Part of a small language model's weights: 10 heads of 32, vocabulary 8192.
Each number is 128 + 24 x the weight over its row's rms, rounded and kept within 0 to 255. Layers, rows and columns count from 0. Numbers have three digits each. The size before them is the row's rms in percent of the matrix's.

# up: layer 4 MLP up, 1280x320, rms 0.0475, rows 1102-1185, columns 32-63
# down: layer 4 MLP down (transposed), 1280x320, rms 0.0393, rows 1102-1185, columns 32-63
up1102 085:105160083146141135121125140132125134112120099111157080162117124147152141151145111122169129150121
down1102 091:108111149107106107187122141152083150089113095170108099127140140094111153123149210124091151121116
up1103 108:169107089118118108124128111116101173137087159108131145185095159105133125115145115154122113141169
down1103 096:138123105157128150106125127108138128143145084123097160108152100099091124145107162140160155198150
up1104 103:129156126103125188101109126149131098146106154101129128118191096129101155104125128084125166115121
down1104 102:141132133120104118116144128070112124160102097138139127105092108176107098140138134139097149114118
up1105 120:127129125152169064134150152106149100140105148118152100131135112145109090167108117129130163107088
down1105 106:116156155161144151085157102120121129112148118112081106113145095132135146062116136127122097143126
up1106 082:145133104110117157113128124133160148096149106123100164123152107129102134119095135163141139138074
down1106 095:142122163110115149130148139119115112162108155142111125153159143115162092146125129139134116181108
up1107 107:119145114104134115160111125139103089107122102117167132165137121097172095135129123128152165141122
down1107 104:175140123116129124112174096133131139149137127125134109117110139110075119139126138101156156111099
up1108 121:093127094035120141155158129138114102106136152110096114154109117151118128141129118114145157144128
down1108 116:117123165076126134143142099118071134107137115180091098120080157141133107114142136128118144122126
up1109 075:127130127109114111147094130124161145123158139123152121128141127112097084121140144093136090155111
down1109 089:112106148098154171150134155172098104138132112132152109149180073159131133140118188129135145120169
up1110 115:125198146117139104108142126120113186107127134136145080133128112141100144169091152107101110158120
down1110 112:121100124164120139201098124132146131140122141112148157122113144170091103100128094100148129112135
up1111 101:154122125128089181124140107132121150140141146110158128115130146089118139098107124111120126141125
down1111 100:153116136065135150156067100121117126141147135143174144168164106146116143140095131111118155149151
up1112 114:124142111133134105148124124122158110116141171145107111133099139104103155129140092091132102147119
down1112 088:118113144135123081156123116152162149108143144127143132096095147122122131112138084122144141120139
up1113 121:152112110144105091137192104103129101114097108125190103135178106160083110152115089144139134138161
down1113 129:120144130107128119111160079143108123154138135125142120116127109085114140111122103112177135112109
up1114 125:114120112092141175142112125142163133142134147139105135136170120144084137117146143167130101105130
down1114 120:140110089100098169142141101109101132109137146133148151085121133146106122119104117089192148145155
up1115 108:150132080102141120158172123107089136110129094099111130081091116163112046101111102111148094148142
down1115 103:179106130125071108112127137126137133135109091106118148120143103127093114122109136108157162064123
up1116 103:101144114138128133146134084106091148110169153130124133125176121130151129177135105080167109110097
down1116 104:131127179123127125114125125096124158114107101132132160135123149173143106156123112109150123120073
up1117 123:124113094117167127129186109100110171139127084151124151096089110109100139176156127135157109114119
down1117 126:125122140127183153110051115145147083092149143116118094139137126150144116135126142105135163164129
up1118 105:137117112100122169149141144113097124148112137107107146173170102133138099112109101130116146126110
down1118 100:127169137123093142123105147118091098157133166134088110138121106096098115149102133162107127147161
up1119 092:115134115159087107133115143125146158074119106108163145102148114149109136109172134108133123147140
down1119 101:133135155151144126091171084122137112161115156122116117124149135110094130163156100146141140129123
up1120 108:151139113108117154122164111101113125123123137142100101123130125161145146110114113138132111127161
down1120 105:092123092151123083119106103133138131137082151093120118123137144118117160171113139128089136108109
up1121 117:116158132124149094108137129118101104151131134110107087117152103124111136142089109120131138102130
down1121 115:121133139139130134117105138135089143118121139129155161112138110116154110141128147131123126119106
up1122 078:136166107134139158170107170089171163117135137100107122126120106169165137151155142141124099164092
down1122 088:144062134091104134101101120106114138129087111150101170118155142116161131145123130122142141149167
up1123 121:076129134119132161161135129116138135116118150112178136159138099097092187144139112128112116098153
down1123 093:093149152128159164160103124170092133104137163082125169112136136138099141154125111113176130146155
up1124 089:123118107132143115104141195087141139101131070151100127122124122159173137149119143106111140143100
down1124 084:122095090147129083125115084165110145166129107120119115168110157106108117156144162176092134134163
up1125 117:147167081113148139124121104131145155105154119140058091108121053192129113123092144151107116141122
down1125 111:120101173152126136113102099086138148136109109124081146103113104122128123122143122142091144121114
up1126 110:126143104109094139162151122109128154137134139098096113162117098154068131147155150152121080131156
down1126 104:098132133142147158098117122093161171139135133156092178131147127135154137112145162119146123114138
up1127 091:094152127135122129118103136139135119128078092155140133144167102124109123100072138156117132156094
down1127 095:115161130115168085150106088106141125126136151168154165116080105106108161183137164141140154162145
up1128 094:158132123116108175170137137096139133105085151141136161138135132161117130102122135121140124126136
down1128 094:110124152128139104127141118138135103129150088131143090136102168090141152127151125167108126175110
up1129 114:132152099107154153130106101156141146122110178122114152124174081144083176106104113130143151134147
down1129 097:111190160091121118134173158117090146142166130093088119164098126122105132073131076110122113130092
up1130 118:112159098127134105144110146143110099113132125173168132136119128112130120171129140105130103149127
down1130 109:160106151116091167134108161145107141131129128140136155107127125107098135123110085104141185165156
up1131 078:106105115154126134069124095112151113133096125137126089139171086114117110100130137075146120125135
down1131 079:163115141116148151149116119152105139154147186116116108128125127156148102127155122105075183129160
up1132 112:145178122119102141127136103136113130121111130165096130094089102110161062145115179120118167131057
down1132 114:149120158123129130133135133132117140105176108088135095137108147145142152107121142103108143156133
up1133 109:172100093147132127140115127150121151136102077145103134130145104131156167087132114149146113154130
down1133 098:114151144140146147130124134131140149164104105149135149095131134157136134164091156185107110118121
up1134 109:158167124156176161130130091129114157115135114106138113109134106170087148107116130134156080148087
down1134 098:082104119130129212146129145098100081072142141167108150126067128087102123157147135141152116157132
up1135 099:131143110121182143091129191138110140099131139201084122073093122134101147104130134139140141132164
down1135 093:114130113113177139091121152121156112162112128145153160115105120133145087087113137098123082153133
up1136 108:133120110148157115143109150152109150101121124114112121171104123119133148131124127142130103122171
down1136 106:097131136127137173114152136126094131114121086115074116126138129127114144116126179169119143114097
up1137 113:142122139126103098163153176074144126105115131112100172130163119129120149137130072113144107123120
down1137 092:145144144130147115141130134094183135124133134151109139135134169145126128146132080121155113100110
up1138 109:166162081167097137142106162124150156111132130122136138135119120132108164141134116151185111164111
down1138 116:167139100153119083095131140152190103140107171095143174135134152150160144099103112128105117109108
up1139 104:141101129151112143141140157118155167120161128150126144104126113143128123161137103118157143102088
down1139 103:119121160162116116115117120107121141099122118143087112135112106092117130162154149160114102121116
up1140 116:104140096131157115142147133134127132139147116120149116108130130110128120138129100105143101118086
down1140 117:144135166137105117129124131127145159121120125142146115130128112115094121108089138135125159139166
up1141 098:166146108070133112129118143115155151113118162094133121144142138178174160127107136118139126097121
down1141 095:155108153184092157117133086117145106155128078102174091105169127140113116130106085177107158129104
up1142 124:185175093079123117092139136121137113126124112125117087114152104166128084126134142115130148124087
down1142 110:131111151140103080120168102121129109112139156079100120113101129118140124131098138136097159161132
up1143 112:112140084126161151138114124124150146127090127121135136142171119096109121171127113115130116109096
down1143 090:109107123097137133127165128160104159126083171104123128136108172138095128163130133115104096110132
up1144 131:143143107129137118126145119133116111114130109142167119149120067159155089140153122107113123139133
down1144 126:153155126124096121123111109109103121133101061142108106069122136168156118148124168109093120094143
up1145 103:116100133129124110112130132130151099102104106117134127103156113116126128165152127124126107152127
down1145 105:148101150077148102139159149153103100141099177091121116096099148127109166097155106122111144117097
up1146 080:166127092119154100143115152116101146113153137111160146047118086112140137166140150152135146158123
down1146 102:165083138135120105127140111123147103149131136138148110128116162113113113113094158126122133137112
up1147 080:102109126080164137113153184099143120127143133125133132093124133148120145157078122108138168101120
down1147 087:127162164136141191131106103138088152128116122141160155130097129140133114132154146154137105185108
up1148 076:108161095136129127116116154085154129082154172124127111099100124102143128118126122133146123130133
down1148 094:172120126158148147132140152118122124133102126127125103128113129146161147136147148109083157125130
up1149 110:131121100092164140115174142138096095115109104132142092126115118123116128142140136131128147135179
down1149 100:131102133142106069163128142120131134144156098124142168159133144090132117099145119124096103123094
up1150 095:128110128070072137160104179102137171116156129134122109152134140151130108187152106108149084174128
down1150 105:092129082145156079129100104153100146149100117166119118138133110171139153142062163132161120122126
up1151 076:118112140135109159131115183121155105119111136095130113134135140137112180143109109089132147134116
down1151 087:111104171101145135132157153170103135132133113118191123126086123135125109132120140112114147102138
up1152 111:116131097134140120132138133138119154089152129107143150096098137100143136174119132120116093133121
down1152 093:141108074110112118123118116112134161156092116086142119127108135109141105159111126114109102145112
up1153 107:143113105089096145143140138132130102154139169109133136152147118100127111139133096137117130131116
down1153 108:134131117133156117140124115136134119106154137099142081103180105132099104072134124150165093190121
up1154 111:095132082179088126158149171125110137118115132085116135141085122128132077111064122131111172102118
down1154 099:121125148107131144170117105142131113130100114086141111121147116100151109107109100130120136110132
up1155 103:144137122146088149140158132170159184109133088150146153099149140119106139119158157102128117118119
down1155 097:139153101179134104144140130097135118173151125079153097131089121148109129107129093160083122128136
up1156 081:139137092146123099149139146091126088133133211133158113118086118147133127115141125156154149131169
down1156 100:124090118129137154151107112105120092121095108109108097146175167129134105131146141116113149154159
up1157 115:167108111126139166111141149112109129075138139161131106171117145119117167131164111148131116119201
down1157 105:160118127153133094130125107110172111166162094121148140128079138084111121092132074126133148183079
up1158 141:119139091103094150108120129119131125053113154087175113162147128101122102115104125111116122170149
down1158 173:115137180131131130129100117110125100156115132143101136154155168133130132149170072118131105168125
up1159 105:157123116118083150140119184108143143156131127101115156124159115134134168111110092098099126109121
down1159 094:136138144151098099135106120103109138094136145166097139143103158098168135138143149138141096138153
up1160 103:120124126147136104154147152126126136123145133103119130101099135100104108115101127124153105092100
down1160 108:133102123143117116117181098108173136107137124119089147101085116114146154124144088077135124147173
up1161 096:088146131121154121107132103089089147146122081148091148125150098151131125117112072139121099130122
down1161 096:149115150105114165133110138106094096149147109131143120102103121130164133113128177110147111126147
up1162 117:126118141127142142134128128102111131129114155096183134147155100120122110132141118155113098128119
down1162 113:123113168108148137129156133158125117121126116116141137143118093144118143150123094106122122121059
up1163 107:146108119095135180083115095120160110118121129155173131107143109164097122126146122117124117134125
down1163 105:136146133139113118131112128114116143153117114146150072129110154144160136137121133123142130127159
up1164 085:175123113073122144112184157090133093108114100128094169146144108127132107109112125086154117132185
down1164 082:120101118124155113140116134160078113108129146094102112125105104157181119125109114128094161199128
up1165 118:132131127130093135142166141067137126116148164130132161114175114118110156107137072090170112115115
down1165 096:117157119133113114131129152128156107098109099170129126161153151147125103147151123133163103131124
up1166 087:157136141079167170092114123116122108122157116117081131134149118192118124115121079118128134137121
down1166 092:135143102148170128140128119167151118109084148113107134156093146121135106133111120065117141145123
up1167 114:177134103133118093166153125118116156132154103158123096103138157150109109147123118108138123115131
down1167 105:118067144134122103136162122135100110145178125107135103127145152108134135154125143151115112117128
up1168 077:135163101137139142116144131101112190138186106161122146105146143118140108125109121148161140117113
down1168 092:156065130110107137143138127156120095138107107136141116180149109155145142092118115098126163130161
up1169 119:144141115133125139155105107153147126156111131104149094136091128151100154150117115124112092110098
down1169 108:119141144115149114147130115122153133098134124119133147100131146124141136080095147120152137170175
up1170 108:167093145116162153173171086122103145130151127120135133148168121100086103102127151123131151136103
down1170 108:100116130126140115131149159140126101119113140153157146106099142140120142130113133126120117137156
up1171 105:128126122136078139144116153133067160152155145102126071149163091140132106153134091140152134129111
down1171 087:083157115155150203159133096141094162122075135144129123091122156137141152150098123143116151131129
up1172 090:154117125182141133121145169097138152091134103141119118097099137146122133116165116124118126130133
down1172 088:126127187073084118101090096149084138147123138180131136128099110122134105118120115081112110140089
up1173 111:150119103138110142092148125154104104124109131110131103167128131160104132181123127108128118130098
down1173 113:144101090109139125162105125136098074112123136171140155130148115140114125126156121117127115118141
up1174 102:174140111125139129103121110129103141116112131112095139125139141175083169154162123162157121116127
down1174 094:158074134133089119131123094146124215106125146118140154135130105105137118122136136107124148176155
up1175 110:157155117101096134125140114116147106096105210112157122170128119145127111169119104120155116135108
down1175 110:159111150141090147094107107100115166121145082166151105090105153152146113119131098119146135120113
up1176 079:107147110146112108121091156127124127141119132141148115138107108139122143114153109157165146142094
down1176 092:166091136089159149137136128137105131117145147125151147140125108119112168160135149171114146135144
up1177 085:125148123159112163152138153097126111116114162109097118131147127123154094127119141155114164119099
down1177 087:145153160110126117129112114112165108158131093122107146143125170103112096126137125129125129117129
up1178 115:129147088097122150168130087076108099130132148147125168099124095122127135103130102125150090116117
down1178 114:129089120123123126142166092148073119177126165139097122088132134108145156102154150151103116123128
up1179 111:117135064135125121157140145130138106142111112135140122124120095135156137128154146138125151119116
down1179 103:120117132110109151157121138140099118081140154085133138139134092135117103131106146105104160194141
up1180 121:153158115140122150154127127120148143090154111181091173109168135106125140123076134086123091131141
down1180 107:110156160130114136149122104089136102113134129109127150072144113112125146079116193142146127128107
up1181 090:100127126129097155141131158084146108108162101132176140148153133148130163133081106136128103108114
down1181 093:157142153136134139118116148116138132111093119105098088175140105105113158162144182123144142114113
up1182 100:133125104158134097099114149113140098121122144109152150148114122102103161163119133120143109134129
down1182 092:097113117096166129123144126131118130108104131172128129106119149109147076105109109119159143078106
up1183 097:163139126142138140152103115057159113128122148121122124128136101093114116125148126161146160130143
down1183 094:104130086101148143118100129117112138111180120130118107128141134112124132168136164095081175131162
up1184 117:158143122132105155126161126072140136105091083105138129164112127115144136120154088081135149158180
down1184 117:077146086114104155076172088138109141136143104149139116107128147131118103147127112126153134161152
up1185 084:156150098130125158157099139124099103126130120104192156117157079108092128132106139139174119119111
down1185 101:119123135145141126153141136130103137150134109109132150138158120094129129111142156112077146157150